{
  "head_dim": 32,
  "vocab_size": 32000,
  "norm": "rmsnorm",
  "norm_place": "pre",
  "positions": "rope",
  "init_std_up": 0.028,
  "beta2": 0.98,
  "lr_head": 0.00506,
  "decay_shape": "pow",
  "batch_tokens": 65536,
  "train_tokens": 425700000,
  "max_steps": 6496
}
Each number is 128 + 32 x the weight over its row's rms, rounded and kept within 0 to 255. Layers, rows and columns count from 0. Numbers have three digits each. The size before them is the row's rms in percent of the matrix's.

# up: layer 6 MLP up, 768x384, rms 0.165, rows 141-260, columns 0-31
# down: layer 6 MLP down (transposed), 768x384, rms 0.155, rows 141-260, columns 0-31
# gate: layer 6 MLP gate, 768x384, rms 0.156, rows 142-261, columns 0-31
up141 111:103169146086130108101130163173186155132175148098112184208105162184167115156134095109165109181072
down141 103:085171122144149145113108186139111171135113185129136108107126151156093099122106152184156166129132
gate142 110:155125140192148125111144100137171035183110110107165105086151157108139150140130081158136179088149
up142 119:124137119153155101126031093119121040155099110141153177125080152108159083148065071170095142124101
down142 102:132182125143149103153121178158109125128146102192147113103100142074100141066143084122105151120102
gate143 100:100180125136103132118117114147118123065096150140099136174104139118099112134093121100139082094122
up143 099:122167127134066163173146099103126155171110156081080088100127161130108124164095071161122061094126
down143 100:148179096138161180117151142160165166151107114079161117118111083135088112121065101141123100143131
gate144 100:079093093116108106124139082125154170143095144063134135130172141197186134111175112126116154124119
up144 099:121114117130152137164052121099106163186111156157132106087118144149177063112182137042121156098110
down144 100:114118135129089082116114129109153095145082045162126163106137159090133054146118149148095089125129
gate145 105:113079092137110161115098161177190192138149104093139151141107167110139077119184147127125058174131
up145 103:146161117169158157154137128168147172138135115112139094145130156142118138097206113151083135198158
down145 099:134106096170146122075122151134113155103160080137098112090129060117097105103143102141149152123102
gate146 101:073103115173103111069064137160142099114137082166101121112122161139085208091139149154148153162136
up146 103:167174159104156166075121107140133132095159146140108073115075154147123057153075166154121177197122
down146 106:084124178099126119123125119129162098143131161208123144122127199148114167069139123191139142095115
gate147 094:133126128157196163129132172115102186126125100166132157087106077170183132133121143103111133140124
up147 096:128166139045166177121116158098118071147187170139142129126147174166137147135186157150121124152186
down147 092:122128104071102151122125133132119139144146166158136132183094109137121117139141086149145154143093
gate148 096:088153167115130134155117188201126136142160154148117166178106148162099124135059119074124123121083
up148 095:174081127091111179152129112110115127109122178123143108119156137173161107147123151089135190086148
down148 091:127054153139111162137063163154173115144138114122117118131129119167148100116105095154073127141153
gate149 101:122128111107157136138157117150105131118098109140116140095135182070118173122145101158130128175115
up149 097:135097130080140144159119083164165164131179130190127142164168117097151065106146143129090156100114
down149 102:097123178094171179121137085091099072117151186107148153092126117136127147147122065128140166081116
gate150 102:136128143139115141125143158137148077090125135118089126142091114131168166132145118216141081153108
up150 099:155104111169132103082059114112174142135153125196151174113081124156141158129186075170167166153167
down150 100:121048170105117080152137097127167150136133149077081131124208112107136128109098190180115180113100
gate151 107:110117164191131132116165159200181128174073147090129181116183127104178141160148109138134115146108
up151 102:148084165133136099041194105160097072161102185115098181155159138101137142207114125133126133129129
down151 101:090108142074082082073125122139083172110137100130129147111120156105141142124197098090093049119106
gate152 094:138162113108149125111141203130133109103097145137152117133118140149125158101153157179075089132133
up152 095:122131146126144133166113138140123075088120112102155180154108158119149098100138103148131129116131
down152 095:157065139147155149200141103133116136160063119219094106066142114105181124107179151086128109120098
gate153 095:181118156117121125145134137133166151139091192068157124096150132066139138115153108131096064108173
up153 092:094107126151156134117130125111153132118150183144099106127119089112147140141060113116059186106133
down153 097:138192085167111146134074101162062169094154124150117073150110116117173105127179069166140159123117
gate154 113:159129165095129143092195100106092153095117141102132122168097096140164130123065105098082117063163
up154 108:142071084155104151111152159129144135099087105094152139137114109108124109160135136087108069093052
down154 103:127146105171150093098097116147160121154153158096087133157139100121109168115092140150125099159140
gate155 102:157132105095106137138093117122194123125087080143154186209116152162120075140177141124134129116098
up155 101:136182163153096114176106125132144205095087127146142122149162173163126141129176098187138077149151
down155 099:213119103106106114096101152097131137182116163154075117123112104134085189106167159097136148108130
gate156 104:129147175125097175153144127124086090213119098118120135105139101116146158139166105107102113116172
up156 102:140160087125118203116084140155162107121103178148087119129141126107135136157154107128116116109090
down156 102:133176109058142132103062139136117200137109140121134093149146132156094120132133158135083134137055
gate157 103:057129099114136105125114104070071088089171073119130115093116139114193113179128177105166067160167
up157 098:161142151142103152098105172147161090133107113110135178143092164136103083170103080082090196136122
down157 102:129137090124053109100157139158141162116098161160139169133101159146139098098147089117149159139079
gate158 100:085140138182113107052191137173204140146098177071139130139142075118110106164089118157154130123075
up158 100:146168167109071125089150118157134164099140135106131172162154113107175071145092140188135175109102
down158 107:159154113120135150129192176126129101153104106097132141095155184162086054057085076163148083181079
gate159 096:148118133119167136076118135062163148097121134111085138040146160091152082135162058118090112155185
up159 097:124095143067146060092136051130167170110110176098094171199131164177104126121127111080067136082144
down159 094:072159144092157155084166208110094101116123102089065073092152131079120114108172166156151135200165
gate160 101:154097159142187142139171163082106115055167176134073138095092137209155145121116115135176119082155
up160 100:080138100142143127158138078110165126119195116107099097081113130107107130046153111097133148114109
down160 100:106154107144072092145104115158133158130104104143190096125118167194156188148192147105123119128139
gate161 096:125133164122118070130097146109107125142133111067137130155148077135124121165150080113126107101180
up161 096:136132081132151117182111164064122041195080162132141206207176141191138088023096125104191112106131
down161 102:073119129139076099145142158167199079150129079163172144143085194140132133128121151112128098161124
gate162 101:157072112164140105154153156126125047157085113105182104128103114110128226082154102119150105118093
up162 092:099143105100152136140112103082079123137126133130135096079166104102125131059074132083153120147085
down162 101:078141039145180144139101108113166093126164177129136072211151114146094144133102152075164165139134
gate163 090:123166123087131153129203138152097150133080125076078076128113116144103075150123125083122073179083
up163 094:139124106128059128128129139109138163159106117118104115200142149126169147147154203138080137102130
down163 097:144052115143123156000082151109072101138106114064107149188157115111133131133188155118111187076131
gate164 100:139108143145186085189144118117103174083150172105105152126168160112143106149152124079123079171117
up164 103:177138099120129111132181124119106085154132112096095164153150115123112108146166165148072162126135
down164 102:140143119139105109120141098127162103135126128133137173129248138156064100141168136143146141091120
gate165 094:130110084102183174135095132132129112100167105126160086169122130099164109151169135071121194148148
up165 091:161134179172138096069126179158156091101082102072140136067143104169143131121086107123146135135149
down165 089:135115129136179150126098164079111109093109101156164114116110156184129138108189131108133132144138
gate166 096:114144143116131175103149139128137111195135150135168128103143183144141124114119116107109144177133
up166 097:093174235101129186153137094104113132120142141128124228151194143174131163144096164107186171178146
down166 104:099107114142096158126106120119136127179108152123112179133117116112116201136148129073111163139093
gate167 095:115122095130155136168104124120089169152216090137114104146212130122084135147149149135139113076148
up167 098:080130118151138112147162119174157064117127186137050100107149116126099136132105133178078121131151
down167 098:119158147119073142172191177158046125165160101151144156167143090060103110138194082069157133113123
gate168 104:090101177145095144108121167159178149105106118127185081152128109160145120112105105149089103114121
up168 103:096075098109096134124136126197193148120101123107093043076088163115114152125076103123122124094063
down168 107:122097126095084122146120152109124131067132131165134067138111104170175197127112115111062100168154
gate169 102:115094086149114136106145187171141058137103139065154189149189081094140056167081093167131068176112
up169 097:096144178144143157121078169119159099120114114138142145152165141104156124129099135152160140037145
down169 103:087129088122165140182060073085138077120088143120121093199148099125185075146147153155123140036195
gate170 093:098171115100201109132131141158079144140144129121150091114165118172166139115151186096119102156105
up170 096:148136092109141186154107125139127138087162102138135170108055166202130143098152146180130144041148
down170 097:093173083121205116101122104151139174149101096107132119119147099111117156062175130170150123135147
gate171 093:083109134142096149118130160173139135097113120110109215163147151106082207133096129127157172122190
up171 096:153151152106143094095119106098146140121143117113100168098150130055152165094132167109153161118096
down171 093:166094145177149089151129132078156106164086120093138121114125040112100073115126170099122138091119
gate172 098:119131137115124102176119155128196182163150112134142096153129119209141088205152151178124131111169
up172 099:135172160101143104105138098176172123149185102128106145153131142136137097153113149090144143109150
down172 102:109144098184169150136106118116144109099125141143144186167080108137150109154159170112016162202187
gate173 095:145161112173131101121153138108126147074158082121136137101126082116139126079146159168148159141174
up173 097:182156183123100114176073139069128137117174167133148143121117114102142173114126142105057104132184
down173 099:101130046173154094098147150125090200102082103154133144088121152149125207145157115120136157128103
gate174 101:125110143178103139122151164124191176109130130209075171121149088076158114118086086093144135110115
up174 103:130132145089154139131164121072131164129078108151081127121166098122182105057204157183157101106068
down174 100:115126109094103114099150126119109157168133142107129166144138060112094120088158059154127103127131
gate175 098:131092144105105113072132181112064163162109104122110111098108112092102145088127143134092184139121
up175 095:035107086165152101109097102129126051134186109186101162144095123092107103154190177123158111089059
down175 098:129191168072012125123134160199107102144109101060139087127163131164118202129100119174153126131115
gate176 106:053150063116146180164163078094124130121134148122118104157147135089126109138136095137128164115131
up176 096:143072080127082112123129146127184163011152115139094123156133102142157156130171132154122140155041
down176 104:106170168096171112158100151072120142116128158127110132080129159099142065113155089179121162078144
gate177 097:156136113107113145129164161134130136150161128135164102136090113127108113159119157093142092066120
up177 100:102098176119122173160147111124127154156118165128159104168092146147182104106134140159092141126126
down177 091:124091125102143113109187150148163151100075131069111135171125114130119147131169139149046139054080
gate178 094:061102137096201131144109093052173132143150162134137099103033166095140150114124142162110155084116
up178 094:074123127154161117096111089115098125113077180093133097086088083120140132051166198151161104144148
down178 099:093157056089149104102143156075130190127162124100131130154155175136146108163172126110086129166148
gate179 096:211137120152164130172130159125090157142110125105146140120098156177093145115120102168140112172140
up179 102:133128137082154176104177084124130125086175130140145111124167125098134160164134151070103153153117
down179 102:135134169141148178147203144138149150120113133157116128162136099166133176088116090145181118100105
gate180 092:110114149105105128153161157122122136071100174152117187103138080069130175094116189127153132101066
up180 095:091098147135074086135099141115166131089113125173162128142105131182143146118177170105076086140159
down180 098:137099121141149087112122124114116137134146125130087102169135080161103121140194110083179123117078
gate181 097:110144096160147171148088157074098119165136075131083119124079097144109109076103148172173145165131
up181 098:113125118136129118158067147142212110130179144065108099093099094112125129145103156147187101107124
down181 100:167148112096062103138130161112167110200108136160133158083091145124176112154089189100196152142140
gate182 098:125143106131219148157188100134090125155158131136135134146128154141129109126113101107092104083118
up182 104:112117085118155129159091168149204088137057131175130111159166138121152081126150136203119091139103
down182 093:128205131144094141140139093127102099101147140110117123128137129192071150113153083177157093109082
gate183 099:098084140133120165132152066143155162136161132131129151204197072124156158098077074035098106195142
up183 105:195171074164163137119149091143120115123174140138110104121030113208105155085123183079136149105120
down183 100:109141156150133049132062103136080159168141137077109117098163202079178065181122068113129157094136
gate184 089:098125160071138150106082127099124142103126133169127062189168097048127150075121130104088124084094
up184 091:159127077176129172162139125103117123097135133084102131198085143170132081164123111139141091191143
down184 092:136133183128120181106157094105122081161189141170096132142107117051123105129152147126114110065094
gate185 091:166104077083125102115159098138174130124134087059097150169150142128142125129093130077134130074080
up185 093:093106128120120175140168127145136077143136131058071136113082105092172185163163132064143159132171
down185 101:155080129147125151119146122117130124121135100119219144084184118120140103163132137168096167132143
gate186 094:181107132187131103079160109131135137168089103144111129187125096184148101160056161150136124095167
up186 093:117107118112074104124157095109121062101138174085084126085135170133128150166104129112098118086091
down186 095:109103136099135102122152115082095084121130058175225191134131122189102150114191125170157125140081
gate187 097:147120163152155136188176153124143130167151068145203100108100123135104110142128108156138163120138
up187 103:186156110121137094148123135114120154069166136073117146150118114106177140077106112155121178130103
down187 105:146152117129133102156116136141133182107129133087199157181147130114165127100123116134142097145104
gate188 096:091100158143146112161137073072156111176072093166134127156167121085117122084140150114104117090102
up188 092:186196195121141179197097139146123171071153082134166180123108110158153114150143130174156087157074
down188 095:129171146144144119123145209077140121116099137138109092119133183141172085134166096126108085142076
gate189 091:133139139131057093118105118110150151158121057089165113138094156135148129129161134090133143107116
up189 093:095121196107055128149121095142138146140148132158052153139099171120132129103197135169093201160123
down189 101:068044082176178133097152157090134153119157156109124118166081117181150145100142127056139145126140
gate190 099:080137122129159121050098189177102100117112113098147108104090150146109118124143162132152121087160
up190 090:158172139126118130100070090102127193118153157156105121113102185134148061110090103108194116110120
down190 103:187140167094128132155168113121139104165133091148145150099108125122128210154120127097149135092127
gate191 093:144146126114154159106127102169102125137082129133096173150101136088122126163150130177117163161127
up191 091:062101136086039154130111164107145106210157102053167094144056106134173146113150134124074168128123
down191 103:124074117162161064110125155145146133121188119098175181148128139096146140177140168173075150124173
gate192 094:131188107170134150124097167132122071106156098171190150102159106091131096085095163128092154144121
up192 098:109149119149115097110142132102143194208104138142160081133125116112095070103132093127128181076123
down192 100:196182116164102214136137102157066114157107118136162138174093080081093105109133128047075081112152
gate193 097:140151119104170127164081153167127116134077110120149108073145089175116091092071117127108110151175
up193 098:154124092172053150179114135187185127148101117117113123107135205138135119113122151120193180077101
down193 102:116119135114090174179077138132176120115099128118105139164130143090145167170174111174173184153089
gate194 103:098120146090206082116112100138187195132127122127145088131159161122068075121092118101109125076144
up194 099:143084095107142159081115103153126182135091107135158130189165108160141132104168128141081132171158
down194 096:156142180147117082136119110083140120124122132103126155130153135172134222158093150085116129126132
gate195 106:141133073138072145065104073161086154111076132151075070162126095124147084075153102152131098116114
up195 107:159112138159113140104115115119175099104146147115129179103094159084134165119181191170137113113132
down195 098:179080145148150112203135084193125132189110110088137108139112103117108164201044145052120149093114
gate196 099:173119113146155088143131104141118163107074087141117125103106146122133165190150145145168103089131
up196 092:123120174113124158081133117150091110097080086108188155146149149135082128113156080149120105142139
down196 097:106169168154040042094084146148135079102155164062100150168136135164152144126108156170125113129145
gate197 101:105156138141116094154205160123168138111114087142141155110164056150099138097111140117127166172093
up197 101:153090170127141157106091131115107122130120115104084113194154125091100073080091190136179134137095
down197 095:117121100116140109192086184212064139098218091180104136093159131129086113076153162170105171156127
gate198 098:135100121144108173048114088151068135120152140109096109098096112127157136085119142086088104135153
up198 098:124114114194139123125112125114156095135142101198118193145143118087147091091159121130077085100123
down198 097:145146151101145069126134164189134183119172145128133109115106109100119108084109066152129113065103
gate199 101:133080150109117160183097117134184192115148120109148129147126106143092113076186075084102135095200
up199 099:129093126133122125113144069117166105063148131142078112128159130117151102165087135095141106187100
down199 098:152121131092137180105114116119097156134152086167185139143108116043140122104101099088148184106137
gate200 102:143105138028173124087116151143130137132120191070142109131160181169109124127081096115085119124186
up200 099:112122079138118063121107136136130147064126145105200097065112087175131141056198114125132140138157
down200 104:090092157162143179155111151135174148101149130103160069154163160117105145160117121117133154121102
gate201 095:137151138141104128122137143102113169138127170073133102143129093177170179129083113113080134112151
up201 102:093084080172115091124172058163135107097119146178147096099149148082146166133125184102104140123193
down201 104:121125103147089079138089137176126110097152123219164125093127115123131190155135156128114125130155
gate202 119:090105129129207103125152162088139103085156095150154174161105089065115064086150183149094101095120
up202 102:099152091106138129172125121083153124136133147108135139112113142130173174153048190111182173171151
down202 098:149179131211161083114070103071106114092135105080132105106129123097213123099150107099125066134064
gate203 098:103143147107148175166129103210106159076151156112134090151115155119110095174117078143140139148135
up203 099:178105163101147144066163113126155085195140145133139065127132158165151101121154114094091125108162
down203 099:154151095059140083122163111155108158094141117151156133141102083117103126123162147138109091125089
gate204 100:152134140134131129153086116106147181162119102155184168095108104086127143127168122135119188209139
up204 095:181137101124138108123130138085164162158181163132148149127178112076142135092104114169132139123133
down204 100:155123130108152121116095118121081127123148138177128102116145133106100143201186118158120106152121
gate205 102:129165184152089163123129193068122124102187059155102121088168093110079128176093121166087085187115
up205 109:121215106106162103132138114103141129119109119192058147090178143154094143116083140115078127103131
down205 108:145095171142159144086110168141188165104093152123116102100166157130112108146166117192113118118130
gate206 091:161099140139099120058052141097144120097131115116068167131096142188072100186119067172114143130081
up206 088:113157169155108164129101125097174113127090150096138139193136156179096138121146120139129170097112
down206 097:131105091179123127187112145206072094202153113136150152096144099094067143183079077141175118116097
gate207 092:120135153131125199171121093129131190184175106105120155143161106176117174097092143141072161144170
up207 090:110160140114161105193137078138143131090175119129105133111152102132193148139151167093152141104153
down207 099:101187113143124161194116120182137114141142178133126148094101122141144028133112129132155156136183
gate208 102:132163156164180123116156121114166147177120128125091086101101082147066081137093131092124145121103
up208 103:115166113164154166099159139176142191064116157134091102187077115125090170068111095143075167148075
down208 100:143143135138134091129101137173133113095232134110152139098173136092127162086133147159122163184113
gate209 102:125138142140090152092153130163126085080132130203108092062107128188101154141079124103086161116112
up209 102:132150145121192084127166131139098097153150140113154102075108113148138078152100132140135203123105
down209 105:190104143146200118132154135110214115137197141103126188161129097135161089121158098167145049171165
gate210 089:106093162151118196096143180177110077122167150083169140142110157124052140134088131111073141147169
up210 102:127094106154073147132174105148154138093111121119174144092176088116110100184150108167174127156117
down210 098:151153161152128102133168138165179197145162140146227141166167163131156133083147155094111115194108
gate211 111:115134203114110108125143109107071142206197134083120141092130139147098201147137142144149152175112
up211 112:127104145121111103181166162151139101116095125172127163100121115096101056184110126082103094105066
down211 110:105128151140137156144143107144140115109069158190088181173131134091125038102124129051117186110174
gate212 103:156161131134112138144116087119098141097136089115132104094097099144145134164061127167113138125157
up212 096:123098158126143078084171123095155170118178176138099154172163106190173139098139145084136101166119
down212 101:165104068156133168078073166124170134136114134144115100137155059142142126061105099129099212141122
gate213 105:101121108140190148159153154093123078143165175154126162125118101133152168190138143122125114090159
up213 103:066184105121165180080062070133158141191135118061131130118162146134140167142106110113073121089159
down213 089:167115172140067117141109138138108151120147082101103119155114120164124117108185094100108164174166
gate214 095:100125171142095127117188096142136102066131085117180145164087138153128140103134116126145083155115
up214 098:125128098079095127171219116093135138134086122084118077150094121093168129055145088058144073170179
down214 100:154113066081108096102159129154132073156093125103193140174166140142105112105078149092117038149141
gate215 095:103155154134101183172159178193083143115142133120094101180092075114132120082145127083083098124071
up215 098:042188138137156089154099134143151153147141165049099168099143199132168140132149125169115094106140
down215 097:174107112166120139134086145094127077151141081109119112130126118151186075112121148178120115105119
gate216 097:136170132143160126179148131110154168127139131170110141166110119165129084110129114115112127117113
up216 096:112158179144109118122089144120131130166133107093186084097142051104174153114102104146091106089162
down216 101:072108139136093058142156191129090082070109089129152126085186118131138076096100207131089143074141
gate217 096:150097111155169181181184131120141172119076102137125096148207104186112145156129126159157102143189
up217 093:142148099134158137174165121150129189074119137083169095112188175108139136185164080090033117118123
down217 095:148058057168077104084132088110077151148133075125159106114127148179108102113152154126087161130122
gate218 105:148223084132123111094168165150102100108138095207153148119153106178133142145093151083150174177109
up218 102:106108137125079122120130098169114123108151125146164118104153162195129147128125140104185073112174
down218 102:143128129119134115151110119132118123123170122103128123153159100064129156127079162128148215133114
gate219 097:097092151139108111125106092096132116129124123108114142133099144160090136110126153132057037132122
up219 099:142120166119123091143064138115118153081101146128136112121122092099152107133161096138100171114115
down219 099:151154129129086125141112133078104112102117078170164133105104081104132148119143152138129176153137
gate220 095:124120097093125135120185117144072127151183105115160150100122128095145162172117177131129147140135
up220 098:129136135100144106165112106083147141140066159123095149124136103150141166099126114101091108094147
down220 100:137113120110153110144196160153099095113142091095168162106150139097147098154140135134152142176109
gate221 109:146163116172105166100105139153068150177105106129083147093124079159075146086110123170119120101114
up221 112:087147122151057170083167156175137174122116073179093115130083078126115150088112145152146123155152
down221 112:140168133119096164105091170143141072130105094078094135156075041189052133106114079107114151148185
gate222 118:115107168101146167187128138163120056122121080148103126111126134144110152139141119105094052174140
up222 112:148113147110165136166116168167088112135132077187163119114103103127125125153137149199147094131156
down222 107:091090143097117073175181103078157060148128130144110133128146126123155143135121127104110048083167
gate223 100:155153201137120166121133137103129199111115142140195083144045114134122189096108150099154159123150
up223 104:144159149108163083076105103182143132164197154105114125134125168140130126112075134090123122104121
down223 096:157132143169078158157151151133100112146080135101111127171160055182070181122066133092110141116101
gate224 101:080105157104079139113110125131096091149096095156137188133077094091115161146140173144128136063145
up224 100:121103116150117124060104118173133130122135161169145116111148159084140113182135164111145164116167
down224 101:137183100200083130089127088079108140146115167061170151108112137094154173120129100158156107096116
gate225 099:088130079136106114035143070159162148100072135129093128151093086096156131090088114124137144155110
up225 099:125176129128107137157134115094151107147125168126118100140151097109121133148090132105166128130118
down225 097:148120095049069148091132085119111126123114154168065107153192135113075178060114062111116126098183
gate226 101:103121105116109094123123123082136193101171173153131114118119144169114177161106127125100175120133
up226 098:087134143123157165174153141131166151127184116102138160136173189135100173137069087160168120140107
down226 100:130144100144134053151133140115089174157092174136108168099150139099138143110105126109118073146112
gate227 095:174159108106108154136149149143144160117105101076128136133153143130120168133154090090130118156193
up227 100:099195127125153117158133102104165220111075125115076149093063113128171164105111151110175103166154
down227 100:120148148065155119074109156095147116145196103159060162126135141088157102172150106148125144113103
gate228 097:110106104169159150207127100151111159189142125094155116155101097101074139144169072128036118116125
up228 093:162166220128135130143054130103100089198092162119130185147146140129151077144128080091086127119127
down228 098:094110121124113112125118132080143083089133120149124117174113106158119127078167179160197089103085
gate229 100:102106052169149147131115131115115198184147113195109115139149134072081183149069168138146181140164
up229 102:136158118147056124128195122150128152178111196195159121104121109109120138190076139126151175159175
down229 108:170189112146150125132152165089131135115164099118080070161169128090120086111069071132015140164134
gate230 100:097180128182146160125103131115149127145147145190121160185090151072121111156146174048142119141128
up230 097:188180122192122090079057153129133131122102131126080142158124113192181110133178135086123166200121
down230 100:090139152082115127126135162150149128163175082131146126125060112114144153110119158092114197126142
gate231 102:153135108126166080168149131091152142121145097125153126153134088169140108120085091105193181193134
up231 102:114086137122144113159169145098153166128106130114157129130176177137103124152116135116186109143161
down231 103:156129179164146099173117127125075115092165082114107134104155102167104109101097124085167177138116
gate232 099:100137183141132165189168171143099089163128146146153111137069126132105103129203143117134120103139
up232 102:124147071107123110117094160155168092137112132157097096095159132062149142146131174155138151055126
down232 102:134118114146088083137062119128201144117151127141085124119129182156188128135123125148160110121115
gate233 098:122122199139158155081090135130128126124151095124154137097104114128173104140123141204115188125202
up233 106:100188150185101101162158117113151207100103178133068184156133142091112180093112097082132156143174
down233 094:098154113189153119088079121094122113117198155145030138063165142111137195120140122146115145111123
gate234 097:140158145119118103168111157159135093124088136173109143112082152156180120112097120140143148099090
up234 099:176140149152177114147117149179095104148124145091163179147184098167112113105150125184094084114119
down234 102:098095112123062128108202127148194182141113141137140062121081159173166099120098099158107146140183
gate235 098:123139141187187164124136181137095076089114166126151080115140179177079045089108111112057096122118
up235 095:207112110182123122110178167127116125125145130176140084147150102146089107134164142144114160125137
down235 102:125144090084085141085128137136165156178163133103112116145131172067138120136139080134191137078145
gate236 097:097176096111123183129116123171073114083153157162149108160165129090112101161191142162166104094172
up236 104:140160126165163141119152124147125086107143146080075148105124148135101103154135186168146153101072
down236 104:141122102148154163118197112148140123096142090163085140098141184122150118105151145119087164095128
gate237 134:188145113178151136123150070138150186109134110091052158110113086113124105095183117119212080082123
up237 133:168074125121148138190145149130162068105133207052163141133144112088134100126142194112130089153148
down237 108:141093153135140127127188062164105090103099091130115092121150085149097185122144167092153146087119
gate238 101:120120165168141110115083124108112035093128121099126097169088074171074110118164085160158160169149
up238 095:148145068116126091142087134097099112098187064170185144174121113132205066162110165092146187114133
down238 103:097117122105105057134095136084163138128155122140152088087148145078106074212123134163110103130124
gate239 095:119141151167133140120117089099182116169084134132086083152019120116141121179090086139094098121135
up239 094:137123124154123186196145072131084047074168120124118102128136130086125124155165126169132132088100
down239 104:120140126145094112206125152095114113123131119155068146151119149148155197115105119117121167151145
gate240 101:091125110140099116188142144131146143115087157166120152078089129133104110100117084120069108102179
up240 104:105103119135194119103147108130071140129102163144140127116126159107164119143163102181133142160139
down240 101:105118136121059128137144151112132100101119202107112154115180112122090127138113104123130139158161
gate241 096:118170178145132106165074126105117124077144110128147141148145150162122160088132141079163127179145
up241 094:134127189113087064189120141098166086109148111132151147131163100157152139134131133130111154125093
down241 094:100160137087145136124163085127116114110157124122142141042134106117107160091133145147138131135146
gate242 100:084099156108125148088144078076140164065135125088096081056131135108123103130151211111095169129142
up242 104:110152103181164137082147170142165073138151137115191126204111137123168164131119135124141122162146
down242 097:114102112134147105131107092138106126111075149107137101059158125067098144157077114145128152127111
gate243 096:118139171109065153165146109146112169097145052167157147090125102110122137130160149132075153116174
up243 092:126154195108135088185147115133132143099172097170185168138091151135125113116129183121144132119093
down243 097:128096088155140157132128126129132137100134158109096105118154059108136141162128138121172119122104
gate244 097:129149156092154087119091202142120176116096135134115164111128125122129114095087151111093104104114
up244 093:117102102115116063096141086123114141092120134128154130112083158148126143140081137120158165159125
down244 101:109155142081131087121144076098123125205103081176152052117135152139099138106139108088093216114124
gate245 089:138112086128131175123071151087119099141152131122100119105077133129167135100134136122113117095146
up245 086:110176098098112080149136109096122107123113100129183088126120145171172046123138162124097051135128
down245 090:138176111092124202101147138121178120152071158098161120176107107135187117151099098087140099093129
gate246 110:145156125093088176101115159136136154153093122127059179108067142170145119135111134097131074112187
up246 107:120091147143101192204104196134131100119127153141175116050137124132146089140139174082132126128144
down246 095:106105160094127127179182119080098135092106178116136137150140175079127112153136151149123136110083
gate247 097:134215083122137143069159132108137184175131094125027164130094148131121071153144134149098133055112
up247 098:115088163136167131105110162120123113108162113059132217120126140137117056120119155058109163152126
down247 092:094097178118162199120107175153106088070132124165110116162112113095125196090121061126066187089067
gate248 098:107178147149129131096165160127108097099103136144150144123086125124116102137156110159137104165087
up248 095:128125106143143086195126118136097127204142137031124076142162100125160112141122125091160151138141
down248 098:164154167093141158133137098129108110094107154158160092138115069122178128036127094091153192090167
gate249 100:152088085135149121117153119124182113127119083127135131145148157142144080145140112082097155107034
up249 099:129128124124101111075144096145144154184126149145153090163139133151148111081159150170106123162146
down249 101:091141123134073159084153196064172135091143105142124055230183141144112148168157085108124143195114
gate250 102:045172162172166118147156122133119092107130098115134067088107109165112094136092105114068113146131
up250 107:097173159141135162128104125146073106142111072096147083170087126095220118171157144155139143180127
down250 098:075102092140138143134092100156133095110134090155184139163103088100043185131189086129131201123108
gate251 094:148109174186148135131131104128083149140156140137129109147083132183127095187067073141102107138124
up251 093:080082130094135172139157124126057160157142133148110131176085124077128103127103159117138104117139
down251 099:089159153101146134114168175120086103131102121115130163097135095154133150135078188112169131081151
gate252 102:141158116152166121168145098069118111168117147096150064138144193115163126159110109119094125107189
up252 105:111113156132160140079189131086094130156074153112179097112114096153162136127171087149151088184210
down252 099:165126160172155159135143168120109168092078109093123059115147142096119121137113138205136086134106
gate253 103:138148161193133121163098101171098089150092161169096149141124148124114111136147153104125147237124
up253 105:112090075208104134074093168166169149139103129144124136163085120135081076124113193170122130161142
down253 104:136134078170115184163156167124085056151157147127161141119145152134156099146177129153137122166138
gate254 093:173089109114086202077147135137143215099118116121094105123131145175122153137091134127155067076157
up254 099:100049138162122112195144109071133094174141182137141157138201042098178156100190126065130116160114
down254 104:153095142156155111102100101123145086141157126114154145125145115107138096103090148067132149114127
gate255 100:071158206050169191154099135143108144151118133144172078086178139166220061097110137090137135188156
up255 095:138147118096144149119152121106125146129151121124110171140156166086101162147110167143105145155103
down255 096:147085120106110139129135125187152136149109152164175172103116154144134136095134112123182113133116
gate256 097:114141041099138109073125119162205084157120150190105090170142134192129076145101169097163110161112
up256 101:106143149149155209126179136065135181142145143162106112176101111185180151102142077109108119074153
down256 101:103160166047085078110114120184016083033139145170156197121071169054159157117163144171087116171121
gate257 089:095171071150124072136130123164148125127120149177129166103169083129159132186134129095142158075121
up257 092:155055184151154166083119174080137166139139161132104106108144132093135112169104088162107096101144
down257 098:132096098110095132138126099051076121189144078143109148179139122127105108111180131152163143122142
gate258 095:122075080128127162139130094116132123151114106095102141159085178100109131082154147176196155204138
up258 099:177108107103135161162108170144097124121149103156110152169149117137179137138161180115084129107136
down258 095:134107086104107109076074162138145088143078092052142147175173084078163121177102149113087090154116
gate259 100:073144082137112084124173129183163162170109117164121117173173133177124125155181082176100042140064
up259 104:159122174163126069160105095096209180157101118142142140196122122110104105127126164169075127177135
down259 109:174187085198114126119137081170148172100180197126155140167125161153094155130072143229112125131074
gate260 102:120117166127146162140113168088160150133125072110145144161119142145173169110112092145201138160084
up260 118:130094138160169115127186137141121154108079161164142086146132088106172101151152099148147146139107
down260 099:136160119138143107131105116129085201099163113134167121086138166152130167120120211081127097174081
gate261 101:159181098102073151151138113158183117116128117113143180083160114147109105091123153134120179162148